config = dict(
    n_kv_head=5,
    attn_scale=0.177,
    tie_embeddings=True,
    batch_tokens=[8192, 16384, 24576],
)
Each number is 128 + 24 x the weight over the matrix's rms, rounded and kept within 0 to 255. Layers, rows and columns count from 0.

# layer 6 attention output (transposed), 160x160, rms 0.175, rows 132-151, columns 0-79
[[142 122  81  79 127 131 159 159 153 143 145 130 101 140 117 120 143 159 150 123 181 115 123 107 154 171 138  83 149  96 110 138 142 136 135 143 157 131 139  98  69 179 146 124 107 164 134  82 142 141 113 143 153 118 101 118 173 113 104 170 123 116 110 107 110  80 170 128 142  94 135 143 133 127 136 101 106 175 116 109]
 [145 155 124 149 117 114 122 155 120 145 125 116 150 162 129 139 124 154 113 118  77 129 152 152 165  96 142 130 101  98  93 109 114 106 124 156 137 166 117 134 117 123 109 132 127 118 145 147  87 161 111 134 110 111 117 111 136 132 122 138 127 127 174 138 143 156 144  91 117 102 147 162 151 143 147 108 134 168 145 101]
 [135 171 176  98 140 155 103 111  43 116 144 189 107  71 133 109  93  94 112 159 115 133 114 145 156 161 145 132 143 150 140 159 114  87 165 120 144 160 139  98 167 121 136  85 158 128 115 167 124 155 165 106 104 115 139 131 136 143 169 132 121 140 135 114  97 157 123 147 120 109  86 106 133  94 121 136 125 114 142 111]
 [ 77 163 140 157 127  91 145 102  91 123  66 162 168  87 127 124 156 110 125 140 137 127 114 156 106 120  94 108 113 132 141 155 157 165  84 149  98 163 107 158 110  78  86 106 103 104 155 153 169 137 133 137 106 141 183 106 177 150 174  82 166 129 124 156 108 149 139 139 142 127 134 116 122  85 133 132  90 121 141 125]
 [139 113 188 156 135  92 126  97  88 123 146 150 142 132 153 154  99 121 153 115 139 127 152 173 135 163  94 164 110  92 161 160 121 110  98 150 153 136 132  75 117 124 100 144 142 144 136 131 101 131 102 147  73  86 158 141 103 132 140 108 120 125 152 114 133 119 105 164 125 156 120 145 129 136 122 132 142 111 136 117]
 [162 155 139 158 145 114 118 161 140 180 127 123 153 142 114 135 151 171 113 126 136 134 168 151 115 106 139 142 134 154 128 107 133  76 155 147 137  81 124  96  52 131 100 127  97 150 117 132 123 106  90 155 131 139 144 140 113  94 130  92 112 127 190 151 152 136 116 156 115  83 122 158 146 115  94 148 118 152 161  89]
 [ 96 147 125 114 122 107 117 108 135 131 173 133 102 124 132 129 128 135 101 112 124 127 137 112 100 121 130 131 169 118 136 113  64 133 133 162 148 125  75 146 168 137 154 138 149 116 135 156 153 133 160 163 132 156 127  82 156 155 121 149  90 103 202 110 143 139 111 122 131  70 139 135 142  98 124 136 127 120 145  98]
 [123 143 123 156 119 143 146 103 148 132 157 122 116 128 115 151 132 123 113 146  70 117 138 163 118 126 126 139 138 103 143 149 108 121  95  85 162 155  98 116 103 118 142 124  90 133  97 108 115 121 111 103  87  88 125 139 138 147 152 140 158 148 123 105 153 140 131 118 122 167 121 108 125 119 124  93 109 136 147  92]
 [142 146 135  97 110 141 114 119 132 132 119 147 111 115 124 145 129 109 118 133  93 136 131 138 157 115 103 121 128 143 131 141 140 152 121 109 175 114 132 155 149 108 139 152 104 136 134 187 128 122 138 124 112 162 181 107 103 129 105  96  98 103 128 128 142 111 134 134  93 105 113 108  93 151 126 178 141 166 121  84]
 [146  97 152 159 124 119 101 125 103 136 154  86 124  67 118 114 124 139 144 117  96 157  72 168  91 150 133 145 172 107 107 119 111 119 113  82 134 177 115  97 161 140 100 142 142  90 103 113 119 151 107 105 153 134 109 146  89 102 146 130 125 130 120 132 149 141 127 139 109 139 156 142 143 128 166  82 107 127 167 177]
 [114  90 124 124 123 119 130 113 133 136 129 154 137 122 136 114 104 121 131 122 105 163 146 121  96  97  86 105 119 136 139  95 142 128 119 118 138 123 128 164  94  98 113 111 122  89  73 118 158 130 104 141 106  82  88 145 122  76 139 137 178 121 142 129 136 147 144 142 132 145 151 118 118 124 112 140 126 144 123 100]
 [ 87 147 145 100 137 118 131 114 156 103 139 100 101 150 128 132 111 133 138 144  86 140 126 100 164 112 131 157  72 145 153 123 156 120 123 118 157  95 166 182 148 150 111 144 121 147  94 101 111 109 131 121 167 170 112 151 113 147 143 151 145 146  93  99 187 147 154 127 143 135 122 116 149  89  99 101 147  77 128 174]
 [148 110 128 124 115  87 132 119 143 138 105 117 136 101 135 119 112 124 164  94 135 147 111 107 117 147 118 135 134 110 128 153 123 148 113 174 143 174  29 112 133  83 171 147 170  93 111 131  99 128 170 135 133 122 153 177 104 173 127 117  73 151 105 124 128 139 109  96 132 131 111  92 107 129 183  88 136 138 141 163]
 [100 173  84 135 164 124 172 176 142 121  89 110 123 120 135 151  87 107 123 127 130 130 151 118  80 126  62 131 107 107 140 118 117 119 120 148 127 171 138 162 110 148 127 116 141 162 122 114 125 122 169 131 126 132 135 111 104 123 110 114 122  99 157 152 118 116 108 125 138 123 130 131 177 117 120 162 169 133 183 122]
 [150 136 122 134 140 110 117 179 140 153 132 150 136 129 131  88 100 135 123 123 106 152 139 118 103 146  99  89 151 125  88  96 127 137 173 144 124 156  93 101 137 147 161 105  87 122 116 161 111 150 147 155 138 152 126 130 162 125 137 107 158 163  82 135 104 125 144 135 137 146  98 123 123 148  87 120 157 145 114  54]
 [137 129 147 146 163 146 133 126 145 100 118 119 135 122 115 151 127 127 141 182  97 114 118 128 137 175  97 107 130 106  92  90 103 180 125 103 126 138 129 145 139 105 137 113 131 106 166 110 118 117 161 134 134 144 139 137 104 165  94 147 139 123 103 141 118 114 103 120 145 142  94 112 150 102 103 116  91  92  87 145]
 [145 133 111 132 117 118  99 163 110 112 112 130  67 148 106 118 151 140 157 136 108 113 135 119  96 100 180 113 145 137  52 116 118 124 160  98 109 130 142 149 110 165 141 152 105 126 155 116 126 134 124 115 167 107 133 185 142 102 129 138 109 135 157 132 134 142 152 121 154 113 165 102 128 111 106  76 109 141 137  67]
 [117 110 111 132 132 112 123 180 124 134 129 168  84 138 106 125 116 142 102  94 150 122 123 135 119 154 117 128 140 167 134 140  80  91  71 129 145 135  89 149 178 102 120 143 107 167 112 163 116 152 120 156 129 122 103 145 135 120 143 141 130 109 125 108 139 151 139 172 140 165 127 213 135 137 137  95 132  98 114 140]
 [155 116 114 135 156 106 121 103  91 144 132 142 179 112  70 127 170 113  99 192 125 144 121 134 164 184 152 153 127 114 146 166 117 118 143 157 129 155  84  77  98 135 115 119 157 123 159 111 124 119  93 139 142 152 146 133 166  99 116 139 145 158 102 141 145 128 100 144 163 136 107 129  85 142 155 125 117 132 130  72]
 [103 174 162 111 125 134 164 103 118 126 133 102 145 112 101 151 105 122 129 118 128  78 151 136 116 140  86 108 163 146 164 179 148 120 110  82 129 147 134 149 147 117 117 146  85 131  85 125 119 104 131 137 155 139 139 116 132 144 136 143 122 139 119 103 118 130 154 142 138 116  94 139 163 140 164 153 173 132 170 135]]
# layer 6 attention value, 160x160, rms 0.0833, rows 133-152, columns 0-79
[[114  97 127  82 128 132 126 146 135 112 109 134 109 124 112 161 109 116 122 183 138 112 107 126 102 102 135 136 145  81  79 161 151 146 139  95 139 151  98 126 126 164 161 105 135 110 135  99 143 135 151 125 156 138 140 145 147 129 130 157 120 125 128 116 122  90  86 133  90 136 131 163 113 129 138 127 114 155 130 161]
 [124 147 127 147 147 183 170  96 136 130 101 107 126 127 137 126 147 103 116  93 139 115 164 118 117  98 109 110 176 129 107 151 102  95  86 127  96 116 133 159 150 136  86 150 153 150 154 111 100 150 154 137 133 136 149 133 106 163 102 126 107 103 127 134 164 132 173 119 121  60 157 121  90 121 145 139 104  83 146 101]
 [177 118 108 174 111 172 105 116 130 137  96  81  98 115 118 116 135 173 152 175  94 104 112 119 148 121 104 190 133 129 131 128 125 112  74 109 132 103 135  91 117 169 147 103 169 145 133  82  76 112 122 122 132 137  86 117 121 139 123 172  97 125 141  83 135 155 129 101 151 145 105 116 111 114 124 164 167 137 151 128]
 [109 169 146 166 113 151  90 108  99 168 124 147 102 148 115 171 127 155 101 138 143 120 159 117 126 109 142 114 178 151 110 100 114  81 121 130  86 140 104 130 106 105 163  87 101 107 131 140 127 121 125 135 134  84 162 103 136 173 120 144 103 111  87 106 113 163 153  56 133  74 110 124  90 121 115 132 136  92 126 132]
 [113 114 138 107  83 113 126 120 136 130 122 118 169 140 107 170 133 149  88 168 189 118 149 109 110 113 163 141 149  98 142 171 132 184  90 129 121 110 121  84 179 112 151 105 100  87 136 117 127  67 138 121 110 133 132 154 134 132 129 149 151 110 124 152 117  69 181 159 100 129 120 135 156 127 110 154 123 159 101 147]
 [ 92 108  88 119 121 119 120 133  97 132  95 113 173 111 123 131 144 156 125 144 136 151 145 110 123 126 137 153  91 148 110 126 110 131 147  76 108  85 189 160 124 152 108 145 121 139 105  95 135 120 118 116 148 102 122 148 109 122 172  99 114 159  97 127 141 118 188 154 102 135 133 137 125 115 139 107 145 126 142 119]
 [150 102 140  90  91 101 100 130 148 145 133 111 119 141 132 130  96 145 125  96 134 107 109 122 142 127 155  95 161 123 108 107 170 149 145 118 112 143 157 126 147  97 109 113 184 115 141 109 145 113 128 142 151  94 180 160 102 127 117  84 138 133 144 143 140 132 148 146 136  82 118 142 118 116 105 154 165 133 149 211]
 [145 137 164 128 120 166 128 107  96  97 143 107 100 133 145 114 166 104  93 139 156 180 128 117 136 165 129  98  99 145 115 115  99 116  74 157  81 148 104 114  76 152 125  98 130  96 135 115  73 125 124 160 144 157  76 116 121 139 149 137 124 120 145 140 121  65 148 155 138 103 116 160 105 146 125  84 133 116 172 130]
 [159 153 115  92  74 140 162 154 155 135  99 143 121 108 100 161 160 112 123  99 143  75 162 163 115 104 160 115 154  68 123 119 165 163 153 153 132  99 104 118  96  98 115 160 133 153 144 153 141 165  88 177 146  93  93 110 130 128  89 100 127 127 105 117 130 165 134 122 117 106 125  89 137 127 101 167 117 116 128 138]
 [127 134 129 175 151 102 168  81 190 113 119 135 101 132 146 146 140 170 138 103 109 108 122  86 129 158 140 105 152 113  72 147 145 133 173 134 136 140 136 103 127  87 112 138 151 132 134  93 139 157 124 126 110 127 205 107 173 115  97 104 107 140 123 125 103 106 101 120 110 143 113 115 139  88 127 119 145 134 120 179]
 [115 140 139 141  83 112 111 128 104  91  97 107 129 114 144 157 153 170 142  91 193 120  83 125  90 211 103 119 125 167 162 149 131 180 125 179 121 145 129 144 127 102 139 166 105 136 133 128 153 113 167 105 143  96 155 145 144 163  92  89 117  74 131 135 113 108  91 149 142 126  92 151 152 117 153 159 108 107 143 149]
 [ 99 141 150 140  95 181 109 169 119  98 137 143 148 123 108 143 107 170 160 123 100  87 136 112 150 121  96 150 137 140 131 157 123 107  94  71 100  95 212 146 136 174 134 120 132 134 152 125 187 144 100 149 102  95  91 102 144 169 169  71 128  97 104 152  98 184 117 128 160  71 135 150 148 129 116 119 140 120  93 132]
 [148 104  73 110  95 154 117 102 107 135 177 143 138 132 126 127 148 152 125 139 140 146 138  98 124 125  95 137 109 146 141 111 109 140 114  72 160 110 157 122 109 148 175 150 109 106  92 167 109 159 131 113 130 142 132 124 144 116 107 126 115 172 115 130 161 123 143 103 145 121  98 110  97 124 144 130 157 103 134 145]
 [119 129 134 147 146 115 115 129 116 119 115 151 137 148 100 103 172  70 137 140 120 116 138 105 148 104 109 148 141 129 123 140 150 100 134 139 141 118 162  96 105 119 103 116 159 108 149 118 151 133 113 173  88 162 156 114 150 106 114 146 181 167 121 110 126 113 137 166 160 108 156  85 116 112  94 108 116 178 114 154]
 [160  94 106 106 113  99 117 126  99 145 141 103 105 119 140 104 131 118 111 143 126 124  84 143 144  90 105 140 114 132 138 145 123 136  92 138 155 111 148 127 129 148 125 146 100 145 120 117 152 144 110  84 148  76 152 123 128 104 139  99 137 132 122 123 119 140 146 132 144 132 187 132 144 152 159  97 107 100 162 117]
 [144 113  88 108 173  80 157 129 147  85 128 121 134 151 152 156 134 110 109  62 173 118 116 139 120 163 152 163 134 119 114 130 113 170 134 103 143 109  98 124 199 100 107 107 151 117 124 115 138 132 127 117 148 180 153 138 164 153 115 114  91 139 131 131 112 180 134 151  94  90 119 125 139 131 104 143 133 131 130 123]
 [144 116 125 113  87 159 135 135  88 130 147  90 135 154 143 112 147 118 189 122  98 127 143  81 133 106 145 126 122 123 132 104 145 165 138 111 167 158 150 137 112 167 149 130 108 130 124 143  95 122 157 140 147 149 121  98 147 100 121 162 130 119 113 119 134 166  90  91  68 121 182 114 112  96  96  90 101 124 175  98]
 [134 183 114 123 125 103 126 140 145 111 114 141 120 127 118 136 128 115 121 131 113 110 134 121 133  94 136 122 175 139 148 148 145  86 108 123 163 163 162 116 150 115  76 130 114 127 161 174 135  73 103 107 134  92 142 132  73 129 133 132 147 114 139  98  43 134 192 170 115  78 146 136  90  96 100 133 116 143  81 134]
 [112 143 104 137  99 152 117 153 174 137 132 124 168 131 156 124 131 131  97 171 140 131 123  89  86 162 120 115 100 135 192  83 114 121 119 152 129 123 137 128 108 159 157 134 178 145 148 126 141 104 161 128 138  77 123 135 157 110 124 127 132 104 135 128 176  94 163 111 110 112 109  91 121  96 118 110 161 135  95 135]
 [137 120 100 172  89 121 147 129 110 172 127 152 139 122 137 147 101 161 142 111 159  89 170  83 125 120 159 162 107 121 107 129 132 188 155  87 107 129 120 165 127 123 137 146 116 148 158 116 175  88 112 158 138 116 138 119 125  96 124  95 104 141 156 126 146  96 130 108 118  83 142 132 135 118 158 135 132  84 127 146]]